{"activation": "geglu", "norm_place": "pre", "qk_norm": false, "optimizer": "muon", "lr_head": 0.00836, "train_tokens": 102600000, "dataset": "wikipedia_en"}
Each number is 500 + 40 x the weight over the matrix's rms, rounded and kept within 0 to 999. Layers, rows and columns count from 0. Numbers have three digits each.

# layer 11 attention query, 64x64, rms 0.204, rows 0-63, columns 0-63
477496473474503460486506478504537481482498499487512504484494489515519512497531472481531490520472521482504485540503480505505493495477496484515510480493527500502503496508476492488510515475508510
507504508491506524529521467493469490513502550509506516511490511456509490479474478501517522479517462508492536491529505510484506510502516523462497470490525493499481511489542491510514481449515533
426479519567489523517483474511528486458564512516517510547457576494477519447505460520482487489583456452483518499504482502506498517519408468458528455499548527571519479551529439517470508527557533
509499512499479525488472493520557494534478455553481537508471484490481503492475490500483503475531503506456471493450502511519485462464493481488471498500494506501527450512528475454495449497476496
540500521503513518522524504478470494503446502461556499370612508481511487481547561518478508507432474507547478467514511504487518514435580534548441518485472475493458574542494575501530531490409533
500490540541486533514458376483529486498531459533534466546498525519516556571454485483456497539496552521517477483422482508523403484556486457427540529487541503538557480469437487531487511550457448
515511494522488547530501445458482505526505537521413494511484481486548501520497529467441507524529494480533512547480501587457580453509462516548596430493469461542538401564511495488548479530518490
405500528504504505460422447468548476453432521466475459486512543472499498524477520474474465465489515500462481552453533485426524518541425547547518491596416518439485475451463554497448452534523498
451493481447531427484448513502514524518465510508508507497455565503402431506503483511507546419505495456446484537515443458543475518513465532538512487527472426550601544503557432458484484507536434
569532537579497503504490494490429484527497448474488557496554506502445510533467457548552552516474540475532557486522446540491460477510508409514519483478540560534471459490562484470549523491499472
481538520569483529460497485552511510503481505539471498441604466492386487567495516546480544514497514455466511448445448466516576502477532501579410516564475584469517468491505536484550453546487498
589555493446552491490487510563543552516483508538496457498484417566510443519512532568553514463486421486478514507499494528481434485404567426488509413481549502421548464519479494490530442530563543
488466524518485433552514483408544513449462481545512429428432467512571469488404442538462571519435514513473525514462449514550501481480448468406537476485544504527492506575497508531523442548487501
514453563467501518514428501478504500513545461524446519520516497450557445489446439505509492532517525465461482500491530430507473594499472538539476537577529507513511419476530533513552452537451462
492581543405500548543432518524476464472456511414462464516543536490502447524503516450504543564480554517544502566520508492581523545484506422461470463514525520505469527500418471512520495500534432
477384505552447473466469527519501522514513586489395546485470533471441460528406500472536487442439494524485462477500504513508498529467533534452532497493541515448516422414407549494426438500463474
506504457548484555500593563438467521479585470493511537486501464490446485368528487463561482542508473452457489477481502523469501551478564528584494459529471493471574452508569510517509557445447494
407525453427554474477423566422539448443489557444571473453453549520536505519596489531535490465508506434503560500563450496457494442471521527430499433552444461618511569489428393554502482495523514
536504495632450569490483535510500539520479519508464540434525548425499530447488490526505573511475413521437537540494500528444501523539393511502474456554530503473539473490534526474457470439512530
499465557502488526477468466538543514556444543552470498508421474422535579557425456524518502453529546532485461541484443529484521498480504504594483482527446521508530484525418395456504412500401520
388482483517492525438538471522527492489533496525555473513480506516483501422515482514476513518538485509498558492481427500594385534520526539534514528500436485485467537434591493554531571484535526
456360539490470490553508544500530562508401564530479549507493447532520516504552467450428412454500474450515579534512513461567542476478548486541449516498512478547625515421586395474465483484579567
479494521514584464456489616547465452497436470436435462494578462474501492458508472495492481481480477514462496507487546491542532427473491519502520520463550449480453494505478511450521532503463467
495462440529498481482535494500542535499468495532606513534527496429533444459411553495463516531518483456509510489495471458533469504550481447522503473490522528519598508532465537473510499521564508
533444534575550469518496452511537427503484498442500452552522494525507509516551485491526511530470620439503562474560470479494525500506535453471454484463582520602482439427460552494505500538515391
513516520436488461528482502490428491560560481466491564536499486493494456385467573479432475485492497470432382468491489552519425474554508468525423500493518453523551541421426520468537517562480486
510495531483489596535487567515540532499477481589448592560449425543453516529526412541417525506484499458435529529492436562455573533469440530565416512486478438465483481513498542465517398422542490
514531490502485526489517406535514518439433525566429527505479540547513501512524454525471442492467498540531489432443513536548467530444553500569516569530457447426509494523468515496506479533523449
546564492512512449525542491537614485515512463487530507475429540531441429469536494511475451480564498468488491458479511464517517512532483442499480541508526526512508426517606537490480485542522490
468483486510483496524474491545472471544432485478584497474511521575522478471584483536522514494548488584454544513498556466531410531505524524498506510491529493558482535530562482540468537485540495
476427513525553451548477446518481505505563539445571485474464522510430468540473549460472527530563551494539537541473424481548447540539508562516538481470493459527554489471467486531458487489485505
485506536539476540460467548547421475529521485475445506513535558503538512511504455511537480515547482514508509476495495470495463526497406503460540494453523444521530540472474497522473495538501511
490457543527489455487453431584503486443491521506556577471512538511451524514521549489520407481549455493534496552428479547481498477456551451493511481486477549546455561511507525519513523509473494
520498466538576483515507430460491448522448451455418535543501514568450477514532539527444520498492496458432483508487538473528518528518512527462528582626507467494509431508469559497445516516487533
417552482510545451548572527516450470480494530526550450503509475521546542542435520474498434560568525397494511480566506419559496488512461528506509482447541541473490619576558494500494584524493467
421533544443451587531493513554480550517573457554562502620453515520495490371447496538487510568580497406456484507539437475515471481594396411426514500481571448539549564537503497475495521496497532
505424553506486439471464465533488529584474526470459544461595446493448606567511490491509534471432488551578503554477517530460499551410592532561453494500445569471473459449442565476561478526434544
529573487477526440527527423526458485438557416488515453604477526484504436490462504502521502571556555510511459411571474409536445455593467483422570505443563543481432548542464485502493558541444440
525457594527516521473501470418496494477570511497549479511486554463540463494416489556488464515385577472513513508512471517534545492541465500475539575521500526532406470569469540523520545558430487
508516484496500476530495546510494578526474434490460511518524485518514518519596531529570520440550492479484538595522508453475503542414497488503528466525494572449549530494495540547478519507546501
550488463514516511445590482506490511531548479492525450491510474525458498533516530496528565564440550531500452502489455484490495538450479491443472544431446428468461438431460598497489478492512443
523572552493540458495512493481516455466457536570468443480510469487457505502572530452552476548451482448490484516534506459476470578530467502477471522492506560519452519520489542464453511495460498
464491477493526483514611578470478504491512488480524525476523448471471486481518488526503513505546565457447541498496515488546521580528484482544472519505498468484493439520551458522522504472473493
504519454488537568493551526457477557482518422474546434533522586499500475496507476444514525546562510457506481451538514549499476495497512527502515512515613495471469564475529528539509563502535503
458560447571496471533478506478515495469382472518531495493496381532453474503517422571466476462538482444480482494442552527546535549470490441497479510507482455518501546528445470495490546495493526
423557502451544534500513454618469562520486481500475556499526538555495464482491434498478541523498464527543466515438509536524504454510429481438496506503486545576515484571576398527417541549496596
470463509506558553420493504507517578503572527454462528499453516467544471395461467515489502499426490525479485478458514497512502442539462506465522502406465536513490537549433520541602492502445519
533539477514445536531547553515544490436509552479463557531458467491563472479519473433459470448548477517518493491503459465556475542513435533501518538533441474506595530465471509591469516459511533
506546477519517559499498500486568541521503476528510474472510528478465523444521475529477493531510446496554504429502462482518466532477502496460485500505490483551495442513460458546574433485502537
500506493513525462537498603479525564470540461481498507521506496492471476546489472517442405455443506497486583450597460466455506581518489503518433487431552506510496447472499509506490529530531527
514454504451434554527465565426483489444453506570531565505473517436469497444516562492489490480476438537478582475464481593453513467516454470500495516514477436475464511488555518429551431508510575
503553469458503572494467430465513484462481473553518498534433435486536463420458569476541473479506489485430420501543406477471525543488504435470469457484518499521508571538498472491514466480482497
501557485507564499494504520610463409495483484470511544534510463540509514488504512566506446514518522461543541474501509511467506487474504454469547634464500538476452548585552503474538532474432500
473528508526471509501503416535504498437462489473470460536524535439559498451512534524547509446485460484483527497538470483580561529480501484540499489493541504528437431472490526468531493482512597
479456595538518564537458564521506492458542529507456548476539443576432447454437477526528548497492455466530525539507532512427548533430460415550586461531485498440583435522557461527491507593471486
492560512560518542467532443506547454481440484522467497482425504441523603585471591416443470440502564437372486470479492468465542392521479451521515445411502486516474463499513409538467524501465467
516510510492478509515491475488484497565459382574518551530528476440506493516477490553508494524529596566543534480468496522561526568457531508518512577426407428484490530519504505490502482493566554
429483462535479446508454506491464507499465511507506515455556508496579550570562475467481458526504484491465537534496529542469533497495459523469574435476513491565472548543497477463527512514483457
527457543579484519492493492522524480519526460514428524532528520520550536471482530469428484521478534429478494546514545450454515454499513490484493487467487453479524498511412463483509486448494488
472476505514476489567498485493527536500542458495484584464520547524402497508520452506448510500469504521560609498486545531503541532462440542469442489497456441480484491516497494473499447493592457
537448490531578458471468413557540492533462510563492525563490502478498475466490568468564512525532549479435517477518499429469516445495496529486497473497456547470618535549425492501464469532496492
472429532534554516544537472453489435528489501480489486496540518467525442501451491512444485522522493436553477497517447383526539495525453524438528473495531557456474491494411498538473404542439476
497455487517482509519433538483476482492568493534519538479449490508452521511475465549521518461456496451463541550533503523539420524493540466518525464539509530498539538531523494556513454450529437
514471539504562419493494411549581473507489476497548464548518509471442524441523551564477541456497487483503525512545504487532516509469461441433579500513595474518554568503436447484576524524544540
# layer 11 attention key, 32x64, rms 0.231, rows 0-31, columns 0-63
505542453549475506471531522523456523489487541528525491472474502520556479472439491471519475558479492490454510525535517489502522495528505483563465511471516472499427508506554466491493498560506491
541493487572507457509472443492531508533529492544511489488465488483483502479511480478490486469523523455494493541458521534510473487519504512494480486546453546521563498485482484497510511488512462
491508472503465519510467442485514532430516441478547500531469485516499483493486439492578484514582513470498536442539462507556468497497451455578511522515462565567482438502589455489491541520481526
472545458501503533514438473456508445463483445549532474527451555467503548523467471486455436581563551398494469440544522454505534483533396582614568471516492457480513487532636490484482604503468485
498517450422556480463509473495522412510548445459561452548471566552549500575486444484509458568523506426484480431553539442432470453495491563628642502442556534481404511531525547458493573650458400
486501459451502510542486525494496461477567414554575516598435578582630409531427453433421459578556508467444563489554473447485354451590442501515607508392576499438471579542534507516357575684451383
498465572475530495443515558450535503426529485471456514469524480504463458488497465507511490475485520550572518570493463517528528475469545505459465540533614502553392470463440561549513511554451481
425479556477452544522542539480451462467494504552465497485495543478484474482514496518489524479441458522445492524398520543489488511529505454486492453488488507566523569515487487484508476507513497
481514487453491528483499522512442436483463476459559550437531486448447477501504427468593492477515582480480485443466454502500509505503517434447498552448468578525501529536420459485450523446480470
455546547511489480444551507532511516533484557508523520519446504478452535500502462490478447535545510483513522511517530442529494520469548473515566596497491520423423462553463521514550508483524500
483525516512455558526542490547481532535584475515488464473453489510484471529459494441460495491501480516492458505483518502534441507556479556444456524505481480478546505484485563512518609496537573
544476463454543457500488556514510553594504447530554472541527551513424488508530450517491551466446494465474467488538473512499468517457528449556464518457530512453431525457506518403553513485512540
529476498489428539486431456554508562514450481604555573519470518565535540548468519467505471537514450496495525534528503525565582525484460506456481432546572481485462507473453497529461539491533488
537523578441498513488546475516463517515504525504432481561540472483469519470515551485547490496507532456522479516450576537561494532497461563455543508576460460497518529466474498521487445510445536
505513509495477479486481535542499524525585487407453469464531548503514517525447520528500537495488585481586484533559516515467558455516470531508507482483531558462546518586461493459488463534451428
524535491515514557427500504528473497536489555506418544538526467588495506572520485501488449492426532467549526452483466519483423565584460477525497469477477459508481511460496534519462464548495479
495565460461547528494533511430500565496531471520556501480486500480463555443489522445531495572462545495449543439555513453481482485536477554452523529515478452521446469500500525535529452509472538
492516561473441464539459497477584550478518489450537568538469577482547444560476449511478457463445466443478570515530455479417488536502463483429452543482493518486492581558450453494489486434426443
542548507509510566453532528461447505465535534548507444516441543467536511466455499456550452507494464541458551416536526470565489478564420505558435508515547443454495435474513528516451564474446488
510487447455451504472479501531493443535564481498427550546453444542514500512483477528525488467532502626494512476448531532516454502438537496448509416492515467527511458438433500470563526512471424
481418521500602434481488511485502507481443466505474481492473540458524529488540424528462525489499493515501512495497449545552527501488477559516568571462456487497546527493385545444532504460456493
528488487524472513488448457595448451449461476449504506480512608435514451478528560461518480503494517527452511509514498493524541623502502533399514499455460506521484421454517430466503549532461583
572468531577513527557505466462529465533487496516555482521474480505540470529404564511469512550452473455528505424433510534478462401463478485523544468497507494403489514543439506499489564558435554
485535455493547457489498410510537537484437504526553471486544525445513543587528520425499464473522488509521470510499519490468498499528495486501570465464579531514547475516472454532491570507474458
511482494519470458569507504510503479570556507547432525510485543546469456460482440469464416507475568486534511505557459518545514552470546600476521519482547538420538476532482510483384503517558509
459563522516568482481445468501417560532461494473531491535546419463548511453510513564483474544491541488451501546465527548474529525516439532495516461482575495482546493541509478478527540532501497
515548522518479499514479483558488448460557499520527412508439506529534492436575490518494583511444544456530487453512484516478440478586534497448515452566576488505459499473483443544534528445523498
511522509486510470528523521529558500479457453548451462493505454463504516480506425566497564495559483497491509478534497498541469561475468526474422455493496418473525526511526503503442498527515548
518503493541537546523521458565550455538482496570524437527441497455457491485512466455492499471497539494461426536475476479442552458500497466485538472485496541502545457449536508551460459520518479
526506523440561472451472485562495435492440541514537518480551524467423390547534487518498528567521487487482553548540491501489576448483506549479501538523456470501503479507483531493497520459462467
485504498545483612537531552426519472508472474502523517459491524460446528526495557537438496511532533532507515506480530552458496524473451502472497476545515480510552505514489476451462493516439430
483476547514557459492520572499471451482526471453477495508459515459477526584486507538578525500444463495521550523501515525497533524452514475480591507508522464462539524458472481542504508489550525
# layer 11 attention value, 32x64, rms 0.203, rows 0-31, columns 0-63
528477470542492458524471522456515501467504548578487427513426472480548579573463453484471570577518447440427505467428457487513515462487552489486516455525463485523464445445463467520526531428428446
475483482455514503518492473459516564424462477496528509485430488527448526509461482423452521567473541447491575543534483516451548452530513449472491447474522475549471512545509511601477488474557425
487500481518534535475526503514555516548453540408580452530533481532423535467562524558478528472491484417497504470528541509513508587518545408463491510502524542523562566467499554503458417488512486
484563457481511452520548523463559523463493536507448480550521505515526537515470412484452490552460509513521540495532531511565523513377522502440481489534445522500506496492521534517478494543449516
454452434473517577512503448517449499506520522499453610519527464505387555583591506483442539471501572536495558553515517547487516548543443514484513516456461470525430559530527478523490503439537421
443516395495533497440461503517540462474533532467498436499498489456530532455429512549472524488526543490538481492490530468421494555482468522533425481545497446505496548525555553506525491477472495
563493552520443478551496473491494500448484567540451540589459518514471527494431461563475430481564533465484529506428428581454458527541497483456479504560455528466526490553530467492502447443470539
477447572521586502476513509460478553499528485528527604483555505461455536507489488502514480500529512469548428467522521553552483529448419506520507507514503491476499475527524529506503492482450493
526538557475499435498489543527490458471521499488439512462498543469474476445512551487577556519469513502391481476496524539490448546486561447606551507492523578488528517496497460422469535474503493
523524489501472453426462449494492540473472453488570527531381496479437503433538458482521478392550482472461515442496526527522527546497496469547464492461504518543445496482506553521454517506597487
504485473532527492508457521448521497548535496490454545495498519497565585531580570429522483539492486505435446565450492520437509511523564545453525462512479453495472513561469483463512472462473528
489440463520536522551495490508498593535486490540455460520505537518488490556586502437454425487514547467503495477490424509526489552507438482543440473552500519552499478498490441477468488498537448
501414555568472479485495520587602488535446439460578503498560532451552546528528513525561532448482473467509505535496552460525485466527521547553523477486531487504490519520507614534504489507428530
466450522487451546514467523518489438502500488491503557481550499496469505493489508545459538509429531480571508534477545537475468501510577502478528493481437492499555576440451489490467507455463528
529439557503496503499516532495445529497515548454505501501520588561451541519529460515484452499486508519477525547505507519472486547546528532514487435452535434544556448524489482463480517419527423
489469455517484527558473429448499549476519504483574513519529515571496589427499506436505517551534512474526458485449517527540544535520506467467494479485563538529538580482470480421531537553534434
528508500491544543498456530511457524563489453482496533531506508445538481511432511502530505518548445565433470422470535517566492524507422472532524517488459478577574432481462458455505451506556446
460494486465517539521563566501491529508495439445494513465447499447587461451502456564476554517516491522547526501534478565525499489504487511457505488526464486383514541454427494483558491489534471
504522485511442507503449466478480512452492473550520597550527482514485519521496409453494517481519454475453493543447543511493473504553501452510466533570539473560578517477453469499453541429554452
452459571457449480534544431537449491468513522498477582577462563464512456474525443477503486523497484513464537551542485457547528514436569544554495457499435448495484444443513498409526429565502483
532474452509491519532489513519523554527600464473518499580485497458446443491566510516468475470529505505478486506454504427539500538537507398483453514483520534503556532515496472461486444529491515
467429500466468574492461470530468524537471498493502529478491488450571436563480460522520496520472413483416556450497539515455449496427502550446512504545477549557524497526543525513503484491499451
458529457455522471517520538527502484539546456555471476505591531458532524538498475525499487576508514518552490455518498535543433504531532415465504495461592497555494509476540503434533523472550517
501520524480468489536497520494543442506465459479478542494524470500431563547480475481554439550521506513459442467493552541438524475529516520487524529372483550435560499578529549452499555512522592
592442509432513499524526512540520573446495452569534507470483456551511450476499605568490504505461480535573489524511492540500443486496498549499492566435448474495495504371445551442513523523479507
562570509493513471458555485536579475485488502498501526498554468498537466467469528554539494466521420526493509528534474491443506517499550455505519543468535536521502444513557583524460530518544502
455417513489511510438396475549547511476547448586510500488486488580539527497531453439472501490501510562493597521458445496547494465442452514456473465479440449519520533423515471479451542505514468
428468480462510512429446481497509533422467535533468522522476498476464516509450578483448483430432487437542544520429496490535430526531434520549492422493481490491545512492496462507491507462450485
510518533505491463451452474533521490511385503505469517486527522538498536493539549482435464517520495518516524530451485536491433428516483497490476403461484526464529549461442476445522461482526534
536555528456468488445514549551567461432509344505410583457454539516484589446492508433412538433429519515465498509465490506469462376497441437450552532524514495492537427591476575416598475545493489
485511495501583515518486524503493565587482555452498487528558504534532472515427556491442392515493466548447421449499570525536483480488342532488447537490522505429458492508428565524529495499498533
497504492442556467461543575527495515455465519472468542542462496524438514534584452501533586476503563562454479572498501538492456423514538524521492515592480489506561455450480479461505469445522468
# layer 11 attention output (transposed), 64x64, rms 0.166, rows 0-63, columns 0-63
488514435462528469530504574509481496508454478482468507424466441519534477470518483461544470454529462522508464531505458458551492555466466540488488569498520451467552555535531529396492513528530534
439482515503549544506455441557520499462502533554505443584575482451554467479458566503511484490477449564522477482500490512491456531582498514448541538475503498482468530460502483495469488498404374
534510505464493461474443499482436454462544520501406552404561523514554481520445488510491528539448603548499482529513459527477468405478429468486519551507510508533435480469351429506540497550444460
507474479600488504493506475464532518513553526487598470556473604532457432461471513512513484455496544452519510449517513441444530533557467462473656505497498477540523517477474549549414532488563505
554491521481493394531489491446551488484441472465512457517482504567522419451453475529446468455500531481456448478492519518498437413484561460495641525502520578449540489491391535457495472516486517
496517539469503475445516547462441433496478470497495490570543516460536538501518589522517524513552470547562512514523466565525493451502533547460576476493469509465475431461504523519547546485486565
568509476553505511483528521513532537460477487507487410429537499480486458473426516519548493496484478557526440455499516487424513489518556494508515520563533488456527505506463545508481443539475458
460488521456458569539476530491505495490473467528481452486480451516466447494501568540416579512493509553541545489507485505507522468416506563553460440489519494484536550505531467498484511460585516
469537497541510513580451464529536488514465541532486440547510494423474507512528520569476447536520503577506542526554541490500557526501478514439506454552464491457478544453529518541543506524534492
505460487459504507534463522513456401453523468440475519485522531477537523557510501495455573540456502519514480532457524514472513452502539550529531512511546463464482548504450448480542473527442519
535496483490518520515503495475498523561532533529538505552426505524476478499560450523518461491548533511507500515507494464499537537530453501470465539502515480568484480439542489504464484485505495
526433533472460528412508608480437431542580496478559564512507437499563498433489521500512498506493465484544478467530566467525510428506418513491579548520501504514560438531506454480474498481469560
472551499461463503497504493472540502479510505562420493492409510491494480449510574526454429478508479508430477537525517466474568564441484469512523480497453444448494548482549504461447525459617544
475546466488461488484470413502521517489562482482412445566436585490420456509537463485488481569483517579487560541524521475465554522501537461519486495474505485525470466507534498479500475477620401
509522474486518541519524441517538517535461443524435497514494497494578502522513572490534434475511484486455450468477558471512589527530532520469429459493518545458474507485480516445474551496539432
557495518503538510496516496483532496497451468531404419432539469449510495575472600461495477527522562550438510497531489474502400487488542556506498471472516503458458477515501458526435498502450449
478507498554448533539518468516499541491515544509563472439542446506557547531471494500521479516542484491521507483481526511473530532507560514482562450434491520485496595541534537552474489474466513
464551449543487444492499451512448473413454502515412473519482555508491482530532543475518490559446532524486477506506516532482567493471518520541441426532499526528493503560493488514476465449526429
512457507497550492504490529499498541517457465543516500404528458497485508489470543495536445530504543515532530474546431532526581473487527516496436479479504486471466441449515478441527505563458541
543553442473472488492552473500453523521476531476535502519573535506525484561482501538598428489448459505573484469490589511496508513522454436506486488495463460399498513452482583494564531537520532
529506494500528474486574473481472522541487517452480466410563512497509497520452554492514422536446459489510437476517541509468509488437561536511463486520465526418484491520415490501557562481412518
514438483500547431484545510430507496493476466485562535499481465492456552482488507462550574470493505546507493464457467501496411468554482496489569552501517521537484457470523412479505523477402456
388485545431484507480497452495489468467496546469560546471502461487469502511475497546543544474499457489468560568505490426490464514523421555485473489494450498500535575523562514479448491504552581
489434501594499500498482475495511532527467527501460441492525538463567498481498499507458484500475543541485501519549480495530441464493442448412495492553534433501465494429501427556530523533450439
473500508587493495517516441515523511500445550510589501507481528460511538494430458442539477496522466470427489489498534504519496485526475464459528485608485506471572476512492468538520543570540569
473440511466476495470487522422467506504484482447472540547538571445510515497510495486449491550454506496488561523443486562534501447541466482516542539523491519519530494486490425474512519474478512
540525514568516538470493497481524546519470501490444453464492597446459437446471518521534511524507489492459535506516478509530372527576497522495506489476492432460418521487528509536532520502521464
470505514441536531494468536522484479549524471436517470474535514569461490477567488491426538498461520459476499524542477456508472458457517512477557522494526442554520511540431533465469497528561527
409511492476574523504570559521506488525479475530507471499478488566525507499560525507558526469505431498513521480483516500518531544560506557528476534480486489461526580497508494479454502442525540
501506513524495533457479525575448481485458523526480498533541486467486498514445516514477523555546496499492484502482435507500554497473496545543461474535526493486463521508445484511454514495495513
493522485482501509463512467581505465453626515535570509585456546556484553570468502505503584515481572535582530563498494511462542510441525554452573477486499461599463541506474537504523535483549491
463496539509523466597531503547484494531489518494501485456510511458555546453495549468465503469533494489531484524468519520546493538502511464408489493471483519515552533506474507518466520499487538
537459549491490489427445420451528562510518499533489480553548495518516497525471487517448454462445558509524500431526539521456527456472534510477568503486502539482532492467474482520524472500427472
538461512508469541529480454477580531544417495482458481490365477532512462509495446467440489535549475506471553533558474442499512528466495515578456424525500460476566528539457523558484448510595580
508491503492531445530518477474519484531502485530487480599470462477463520475524486490535494430497409549503529507513531532545568541527522535490573465528485493483544461502570575436408455445587426
475512468479483527428567476522479498537509524521463486515554422424482539555495490475495506480499433498524471495484510483478582498476459535538466579540479526454560542511463561452497500523465525
506531531471477553528484568475408536513515521486434532645534521361491573564517551486489498503479498509517565562474466444502453536477433546511504509508491438542499524456519381535513499450510458
551518490451482550462549585539519489461494473525469502367503526549536497521430393455544544507496442541445390474459530500497346489508458525538498547508477514512571563542453516504476465517461476
524443558524488556532505514455437492529451521569550525574498531503518547545489486536513508507484500420533546489474505494506422472552505533570480543477471508459440487525515462532496520549497488
504501417501512464485508450589530539494514509483499544448454482523552507453509423493527497521526453496485472515476537487443554557608487459484403529490429465520523415535470492514509520582446485
430394553378504476538550540453497533490511466534538490471525461530557388463483494462531558478416488491468478485521435492487362483548472496469532488432510557498465424521404558482490490532534462
503523477478580455440559524511477506456456514526489586594478497538494445521563502477593506431556553457451521459501395452502468529512462413451498529502433517507532484516611446518447485464578444
503476499449497510497530580530466492438482456571467502483579486511526469420483481531472511453536548505490494505503458589512530461526466451484509496514479483504485481425534485518474461526498468
499634489577487490524424398423452541448483479592428497545496614511419506503535518490476535493518523502410484535474488515477548503569559433464486493550507505541484441434472454487495531482588412
507467542593530480475430500463553456517438456459509491520460388465497432495446455517520561503576507481507542539505384468511517493547469509442457523566497485550458441501493515587476472547544473
506529492419525572507525544531443432411496462536480540503556581493501582446490454542462512451491444446509472543446530573525468495483498474467521566501454483557525485476465457473515494554476568
469525460495462554481508508502505531462521461548512457480491477538516522435474482469444541460513551546489501447464485515512509503581480429540464487453506457514466448462479545567456425444447496
454501448552476491516459487546447464529532504478549490484535486581422547496541487568430493500493472479519508546478522510479656449405502479509480470502524498574523456515465514469596486486502525
571454548555510520449501535542571468518496511434503547577521527521484453475470458459475507522495488480550473555531422531511440572529470546538445474552477461485485494429463450523479477525546535
461460553405479517551525567392522472568522499466473485474499495536495506448497506423481508455548509481504476538513468478482587515552525501521533525467495468469542466514502524534482458486478550
510449511503513530520466510513510529516551563512519505649544573462485515490479485509520515492511494481532418497435537512485457517505486523478473467517461539496466514474508475593519459453550425
463494530528493515442434521527513430519532540400381513593476509509438465534512489501465479516492526560427505484475492492457466495516514529468456563531544491551504506429518448499441493499515480
435471483508481477540526494556543567475453526556523535564467422521512490460501493497452529471491518420478504508499506532512402503531553474509490476461522537493517547542569525543401458528519459
478515477469508506501421563524477464495504553515416530564496536492587427474528490575489487523511524494520523560493557449508495540527415556526437557459478437506451551605465541488505509543521548
583500443492448532519541573561476507452479506533507518494530517581447588500517500510496510469468505520567404467473488572512497503474591457475492512480502476471457491520442520500458456499458429
441561476464496496491514579557508513490562473389571454490489476573425490433480532542441476476435453520535553494452533482538504480509483477535526548445469530455498506540523544478514591451479602
472548462551473491600521524474532522531573506467561490506504475551459501403495494543509502535546560498515536455494487460524456551482594553584507521493510554503459478529527511548478491448549421
452579496513527482500527484545541511521543480527602417453525450561491517473452514563540531454490473505573415498561535464461412532477500516436495531474529509470448539478512541467505497546517480
482481510401459492562525527463467537493495443535540566519423393488540517482491491475488498504525527522454466475561558515497539471480544521505504436525469550509559476501480444533506514465469512
392521548467479541538505452459500450457519483520484548571509528502542518486489473456524479521577422540525545492481560546517337492503452523527473479505484532455431508467545470535555517445499586
524442443490502409516439477435503507514481516552483565564524518478482445503507465460548455436458553499522481480437460508451349495492547490458523503505447531501568459483501471448509489494457397
529578429418531425461558500453470528544552441404460485390525530519538519497584515446530545462454501523510484503494566526510299508470542422470555523520478523533464481488530591467510528489507496
551498512528441450482514560431481571560476527480501482530512473476524553543513512492493488483525459455482478498526487469502454496541558493542433477487520556424516485466560526522479545516464519
513524506439535497504477580424506503534482516534519543548437559480419483500487456557482519543478518553478512499552461507473465448515448529605537544562479474499432381508509405440548519529437443
# layer 11 MLP gate, 128x64, rms 0.243, rows 0-7, columns 0-63
497459404442445482486516531490484430492494465551534582537449500491501441519544507487487540479557457479393490528447521504522470548540492485512445524575427543528539497497537467525543464472552514
478408481530548546451559427529451476460524464495495450516519481457487426493453493524506526444578514526505455486442497484520491509497481484553459489465504498554529425527523533503522395470524472
515516503527474448586483470488507435492542446544489497514452524501492557441459554479527621464563547554438491509480439495376511549481436445508457520458471516437480487511490488427478517521503496
434575554488457466451504520436556429440505606461486494543510452605410530499560493434478465517454534459534459548580509509550513611468442458451480524511493479489546505489539440470561542483489505
474479529511511556534443448528586494519509549503468433554505549526518522476547483502593531470514468469527539544474436538545555542501427502471525506532562568453498555564549498493530459571517485
499498502486500509514505491484489497512506501505515488515491496520528507477493512520489516520479500522496486483489499489492481499478493489483499490505500520488496481491524507508519525508486500
471549438496476483525522492510553449482486488535481546468517470548443606492463503516431588537460466498507541437525441448501502553466565530455529561490461531563437534439538498446430525518496493
543505570435490488495566554478519525458430503479541456494584544452534441516500428496464502469476499509578453526576495488527506464477477548443522588531473511474545509492557574516472557492456470
# layer 11 MLP up, 128x64, rms 0.239, rows 0-6, columns 0-63
529519439440480509456541590469500569446541486453471531535468465578501542429534464530505536517513484411454532454468462520525481447491490451505458487481443475562516443511590433476506507536496538
510531580544507490529519540493491535577588514526508565511514426489547568505518533453548541491415549499438513549579451504466515453555507511520495517475513454483443449498478509506500504479480525
457481511599565506439473487488483519563490544514484467467465490473487484536525556515409391521387447520519455497478475513492505475535470473548536513489483476564480547533493506475562455488453475
452474499424477581463571412409454454427493505447491474491485503481497546503493435446525517481578565476506434417532557426473606421519426555525521547471469513428518479535456559523492441485505510
465492533505469521397535520470524490537532444517477520435449490525501490490462509538482462487456516496448504433557564505457536480547508428476485519531560465527580416494437473518563513526597530
509475496528494487504472507507494511516495506494493505506498505501481507509501481485512487487506510489488528500487507510493513512530480517514513511470482502498514502514483515503507496512522519
564462412432466519415551450430499534563463486465451497485480486516445525477497546545529493496517512539464543605499521528464532466470536502524543505484519517466492462490558476576452430490415504
# layer 11 MLP down (transposed), 128x64, rms 0.146, rows 0-6, columns 0-63
485538482479450499486478370560594443553512555475500464496445517466513451546461464492404500561509566503553528504471509465599535518484532452479437451508454489462490531539438512457467460518507482
451485528431520474521550451513500533464505474523444543492381547577515576491545474500501438495523493446493490520504497581532522518514496532515590481487544527510503529463445459482500541507572470
573547475472496533536534482545487585470517414498524536454476517492506422545452499521515422542550503523529499440501488487588494483512445431485498461562480518465490471526442507515498542391505520
462501483410574462465530530480514546513511492495486511572544463503545557526509484469432484527462510441505522497528561515577576535539492443483515507556514463497548477456523476562563568469472544
496479447504576484538576501499460537520446529460498528574537498556562495523559509527508477521484474430525465505550555417491581553569522505471449469519536503507503592510479490504569482453460469
513505516480499484504501488498507503497491517512508489501492497490505494477496482489497501509515489502499491500492500495517482484482503500484496478525498517496513522504494504495501502493476492
487472498407548573514481522549437570481540495510458515432507488504529501518491525534562488454475482541507478534474502492458476492471506464410558453514569506481506541524516503537561554542564476